Each number is 500 + 40 x the weight over its row's rms, rounded and kept within 0 to 999. Layers, rows and columns count from 0. Numbers have three digits each. The size before them is the row's rms in percent of the matrix's.

# layer 4 MLP up, 512x96, rms 0.169, rows 451-511, columns 48-95
097:507434444539573568502448495465459538502450502527514467462492525479466467463513508469542397454503502554517465520481519485469460474468536434511536
106:495489473437525544483416558464484500523497443533499435468518548523517464498492471495552453392522491501487492492444548430475500420517534420534498
101:410463567588504508473420438490535537458567474436533538493523441481475478468481494499589501483481532529540535500473480509478509438473585498512460
112:434432481580536507449500533494492514509496454577517464478509632459423518484453493468481495454556463449471474515517418407521530496444477475540501
103:449499551516521505522459589487510471513458496547484504590503499519418546461464534468449530468539431468455571502471516476529477516478524477475440
104:562528525489567484551486511416492526419518591479473483535463515497458552472489509470495435493511492489561575567469581494522427481497527532503483
092:430482570570530468433474503493507493505471510480479437492478591472539487517524468501523511524515437401460496478541544507476485426461470485536436
107:494534476577504521547407491513521487522563502525536502420508440525487494479567504505439529467514506526473526549470488441458560462507459455575522
098:523460558502493556490529531470466439468561554493518421535498525493533593512484517465494411472461503522597485541451505527525516504543469508535475
103:510474485554552554480502532517452439481487521540418519486549482553436473441468484524451473510490492406543491522498466550460586462539558504594485
099:539480518487469513516514432428568446464577578497471487555528488486524498497525467473535423479539455534514541461462513479555459487520571444464480
096:455470455486456490572518487468530465427540434463531493547474509503501566482542560451540532527485383535493539519500516488477566510555573373573485
101:502440535520507543506464451522473469493514504456497370546491593532433519453547533524483473514502446524524548555479535536457496500492575493455522
103:478551497485559490518509519527487462463451555471476416493503546528470484522509536428526454491484489485517481535520534444479457498484499525548423
095:435515472499540466476481515501471525477499478457516443539557559481532442433524461569589561469511526517535437443502532559474529438561460422445480
100:421502451495471593544509497522529438489535443538500498493526524536523527464527476477478520484519403425532503592461506533426455504498537474470523
097:496470508492528483502538506522464479522485618510583494511454508512492444471507490529517429512522397461530568511468538500458485450465459492560464
110:462490459599565545520487493424426521489581453556457490473516597537473517442472484504529434517456533470475512500486453458432480498492475483532514
094:532418493527482481523445522533530545502541466455497510524480489535515496502494502476638468416535499521521552461468472492545544428445526497494492
097:487522485471549514534525480509449516442468529470490425480498522549500484439525503532572471514540511489542459492514375487485506510529423470535483
092:565526527489539486505494553518453523468464475522421473570539491460478502476423548474527495485560479538496471494529473508468524496471558499458487
095:497531600503529504473501485507465508461586427452453494563486515473506490520512464462570480557510513527530570470527490572424486422585492458512497
097:569499447480571489551525456467477486504429495503396544479467514479524519485470597542479458482534467509410484513451494441444529461503492482475486
101:527517417444578524568466461499483489480547459567435497503457481555520513445519550466502488511498456499571535528532560495474472530547510504555402
089:442428508465457470448402475495477537476508435522453528526450441555530513519563479564483462503474521561442501491408494520492552486555573458552417
101:465506505561559464525469557542446550445505542557488490498521463542465502463519507492596437443529497472477511514550458438437488443502444539538514
103:536462455497517460548488549447486529440541517540488478477558534452498479465508540451454488463518479421572519442458494549567512396480512429585569
119:549484557514551505586438502477520494509538464539503425488581535513514452504442492515582481386503524447460522546488399479522462465513553485523533
098:519558534517493563564496569524518478467531467526486513549516558506438460481530545494477541448460446497538509554455530518452465474531528392556545
098:457502547571507562509507513491524557475507575450534484574573495461468482470514541477515501546482505534500508449475554489534562444514520582536460
106:447524489536553535449521536459511514505474521582535486516431514494499417452544514494483471514468447536517585503508462464394522506535437510520505
094:512407481543551503457470393475487491500471466561598486502525464539557389539531531489475505506505539464429476519465529537490510522551478450515495
102:558448529467510466478463503514474525468541511448441490536493473557532511318511472461479498528475420472560544503512516525413566468491484511549499
106:502473481515534552457500504441436473507565527582540508422496563548456555511493498404479529498532491464492498529512542512412479463501528449432478
105:585462488535548520518479501447473503498406470559457491438539467419432447537446504467561490498542518568518480472529491484422547557572540487484487
098:523511532457512472512553529508499516484520494541467483507465532528454495438542575535486483497541518497527512527495507554461476457512449558468537
106:548533458515496555517455451425464555439505513535515499493479481565535398447530540430467450492526464498480487503515500505475519469518492522570464
084:512456530502501540551564482475493505457482491541532443504442552492490544501559468459496461476553451467458564514546517491494501491484502466423500
103:466555439506536560554470485494518520529548509546470523521533512495431513428509504466515496455536508473481572507517430489463465400514528480511569
107:505422428553527569534503491417490509527462477516515498465474502503491470491554536498552478484471482515523531509456473526454523478533444502496506
106:393516527536527501489501543505504546454497473546512479565489483537448502537449454519506436457541582489481513567441442421468522479514545522512500
098:436492532514493448416456485517534469541507506503472495475433554505507498439466526512502469452514470561499515449451561498484527502542475492529472
094:524554501523467558463502471448490542483517415514434442565536520572504547407525505452470524435523508474560488549468513517424516495509512487474501
106:431551579523528500504473552455437536479525522462524463511544488461529479473436453453569460469533488460526528466461555531490532444529545497538454
096:485462491554491548460539468446490480480557437496461426461434526478494429486481512501454471499540563522556528490432473560481581494510474456516496
091:458441470468554490537520542531441533475473501496367527492431500548476512467479519423522524519497452509502500489473467519441501482499454495576495
104:545483474500530519566475538529492579488558470528459460459471484505532458496551479495544473472529476479415508570509518508488590501540579492510514
092:433437463464510542446500431526518471528542480476411491514460521531540526508431512503503480484527477598523545521537502476486552419538540425524511
100:468536482487498523554471467523463477477499528499437444493457424497495415533556565502542523507507525550468477596520501477439511446467576453471421
116:493478407495549512486517536482412498502510475519513500411474519548486443476465468513534435420522491543450561566505520495490533449504479494495483
089:463578488560521543559465478386542489500547474495504472496487458536438376476500532472492509430539477508543515468483571467421482507562515456500505
103:461504508494473563533463510455491494456550503519461490496514532482543466543491497448494414398511502489476483508450576450500571450484482510434442
090:519553490544596512503503499519467489494497433545439481587567559480489455478454489468466575488547457508509513459539446484501508448536519426490514
094:506548489463557536529528497471453487445503506494429480573453501550495407551516570486507519517489541611493592497508480496461584479488540439482559
112:551469507523454535533527514456452524501429482533547447578580521484441529487542563515500526541537462522467518492504548453489541448511549507424494
104:428470552472527546553527474461469526451557477551528464550515526461511453552564603501452469499609440537521513499560430517505525471509553491509496
112:486519526531540494465438487444462511502500474471481511565545474525441499422509580525512470499492480480450535560560537466473499403528495499456425
105:484493480507507499485472516565502493402495489507528447471538506487466492506470501455488497433584409511503492558449501537476583515516437468509478
099:457493511519546630502519524533417494497481492495465520493444497428475504473493484453552488521468494517499491505519513599525533513552552476517479
086:430497599561518503531458506504491511536460449516522511493527492500482432483478434516513521405507491531506516509519518506503501501504534436556495
103:444497460582516565530475495434443529506537441510474447479493489596537539461511522529519470462481534541437496484498527517430562476547471464485468
# layer 4 MLP down (transposed), 512x96, rms 0.144, rows 451-511, columns 48-95
096:504579488484422463523455478503446539463525492551558563463475562519487473479479471470543539530536444547493519494438511477505541499511445580493491
104:480434500458479503467451510587468510534490455424512535511454491477452610620522496442470529520564511488559522439475534432511539503513522492477389
106:509502462537506517498444464532584526623458494451431549483441537577470549479405461549502502435548486527516506473489493545528477488515442531536535
113:447507435546492466554506503544475475541527483539449382484467516531513456483507488463487508463452503465500526574496509495473501524547467480474525
104:507492455406453581488491465544466482467490508439483485468562508462538455547530462444523518453439527519525500549498488469421508501527441515516525
110:462505514453512490500499489584490480533542484570463505504491442490495471484488553418455484504472532478502412536558456484469490498529562432505495
089:515465428430416430545469507466537518516520497490503570504484493505423498508522546432476524560491550573464495547449469428535526556498509485498539
112:476493482555519594529442526509550518533447539573510558483445484517564487513510556546476514453463507459515443582551515496537529490570418433530490
093:428537537449514461469474550564512510631510471476500572550530449504507459475502485465482571569529484487473560488521548496509502505515539433507454
101:496490504526463415556528514461528533530488525544524515608498499492512565509568534502492572461490527496577526552511491487558452461479541461466522
100:511523491566548492542567544601461605538480501576447443459467502476559419468458479539524525443522500451500512472555523504462487496525491487552471
097:495527571515532517510502538459468497514516531490467545515477448515489443516527503453430540493464501483613424549461411542471448471492472530485495
103:511544563450528483542541518514420561444451480567516509489546532456478468468465500429513568508520459513559473541509482476562456468538507441491531
098:479540467520502455462432476458498523543568501453482497467591469489428484447489475481499443587520539462548535527521519525425558507536566434467514
099:527481462552526482533501424462517467577504488481488473554474476551502481504513515425494432535535493498448526506521504441518478496448533520603499
104:549496547471475447469503497462586477533534462488482458528468518458495423558482504445568531567498556485434454472510471503565559454540505554566447
100:461510469560544559560474522495545458532500347484431465479557506486446498497424506489512484498482519486471461470492499469498427585537468516482499
111:475541521519510475528559491513380544557458571555495448509479560528517488529508487507455434456491503445481502593499455541449464450506521496517484
087:507546452423484469491442514453583533524447493489493500527511454493483593467433489551539483501555501485490460473512501459461497532520529490508532
099:533481447475428572475502511472554497570494438544459502523508495459472509504507430469531516466500520492486534471430545415450518514538516532443463
092:467569466437441574519434537520506528462497494562510471497546481478523472471504503483438536522418517529475576481506465501459584536511401483500506
101:524446443475416508489562505450502494539438570494557456431536541467459530512469520537478434465507484527523413480480486487574428531476467494457593
095:508548540488474512468508540477478515505547512552531410497523502488444433526517448508502519482450498540567540480524465579520489471474501509551475
101:448496476581422544454433543493523522478500531481492546505489526591440535566495486473478520454436538471452513518459439446498459498500430469479552
088:564542554620512552509526498502489507533480568426507472488553507460511528431481476533495525504502377459494512508588491529482458467429500512481552
096:454460512478460480395533446543547485415493489544489507461534573519526506522486491495474530458483522501520523569464486497454539511486507501451495
096:509541571493532471545515535488538432501448549505495475502477518509474495610499484557505504541488523519518494533490457464446504528541593555446553
116:495443460460521524540487436526499489486503477539445404500540518519523531448485482505519473485469529486480544527391419502552456484550477523538492
094:497456458415509500409585484398494523467512511533485466515541488460523537543497513444514434467569482539528415503430472495546425486518496593565485
095:522464527456522515488389472514523477524454443530484500486486485495489477557465463515500509572603520544511554447557464435525542570489495461516524
106:485494567463465493452521521531521565502497535510457484508490478501528465504557507481559551493497519453463501548574578537441517468489457508419496
088:514507518440451494495450475590497502441553594484437503511514551483445506511527445525522503470508457497548471577476458444507544502523548542522495
109:413491507514512554547528452517546508477489500543482632448499503554443447563545543522482532448497501517496493514568473501546499469427475471514463
106:409508563516448458488534517452457439481500534483512554504588538483583497540463578477453512499499521508489523544485489569457479561491532473467468
098:526529510538548432540515532557434541398529582468511463515572519544506502508561496457471548456481429502580482598491466533482504446508516433499510
099:526422518514534521522475447510521571527542484473518513532502455531482495450478479444502516558593549506509488423548411533532540507461490490531462
105:446525470485514485488530532423630472464569513539488548480475454488463554532475498598376507489540495439469516427474505511512486507504498496537446
087:505428527554497461487472488523482441463450524535515563491514503509530479580489558493449542513492509513468445505532389455497512481431424486525503
111:520537539472469446522489490493465447550455521497489500452443540437506521493452462607540493531539529512518485526579484498548452491551422502510489
103:496493504527404487525526509499433498496500536479497485539571455480474546507542562500564542551478516580503440479523559489467565475538467485495490
105:532525460483549485473522547562484436465512410566475527560507436433487534542478502468474432498474519401531480577493489507574542566556472491462440
102:606512490473525479586559555512522486452512582467536504444492475439468540595480507491453440370508488462583512530564526487455450508516513516532505
092:503521501476507453484484476549545429501504529535624603527463480451491518483537548499480521427415451569515503512534468583486481474540547492533474
106:544577520533532474459412405483514474625531551447466469520490438528439513476534486472474484483479506556499466453533503519495508487430428475536493
096:528501450482485491527492526509518514554475535463529524523526418604435453485558502469522528455473563526490497464597490453585488466521510489517509
087:557497498524478483502456440495614478542523483456576510552508522538531534468484474602512441456506524562475486556543435512530478463454509560470474
123:497471535514524463460464537474444457546496557471526469508437456522527416480391519509547431552532529507518494456495553482434476553469498506464473
083:523544500488522515576554496485449472507519484431559495468487536409461451456544473558606456512424507444504484456499461482499489553506468508488447
099:518404546479510446451505518498559520449538471513523586495536459521548522447522501562495446466513532499530521423442468567462486546474506570492551
120:501479525507512458493445487492474501496479514442489520568520485469456516502537493476571523515590580469571563518550443530450567529563543433483472
092:491453476464521503446507531590426481416539554535505502441559549508515552584493475481489527524478537452460484555547442517463519476424477582509477
091:509527502493517535511467524645437476457467483499508464517546455556556514484390508511542541493477514563497481446514439514495498511538522509563510
100:508449531447542469464507465485560527533482536454542488447470500463476517520510473553576457544480479490523480505504487556515494558559438507492528
103:462493567478439520489472513526533476454499489446504485437506499495503498614544494515519525464509537558519461497493469481520501507463490590454461
094:470465510574530455528509524497491491427543539505566478594529527537520487536616536482480481480471526470519463549484484584517493494492487482481484
110:523490569458465454414544505519437525509543435484491462491479525490557498433527441557525547508464509494549538489504575475523517472494451511521479
103:566458510511474499535562497483511527431543542488497438495411513535523450530551426525504536477420521534542451519587494590399520519481504433503517
099:476454536464475504449506479557425457556503470510468566444458472477512467537515515515467522496412472547527511443517520504468473476562572501486489
093:488569498522494395544454474424532534526527483403552491524459535530428466541526604550485495510528525477528507475554526449534523466531480486510460
088:467461446508469538457454505511479460462524456463490536498465492564568469517546545447471472512552505477477459518482504477497491501484498504520560
108:421478548531495473578487532512493460607451522498539500537404494511533485528544541509503456457532525480473522455527536527456503435565452470507504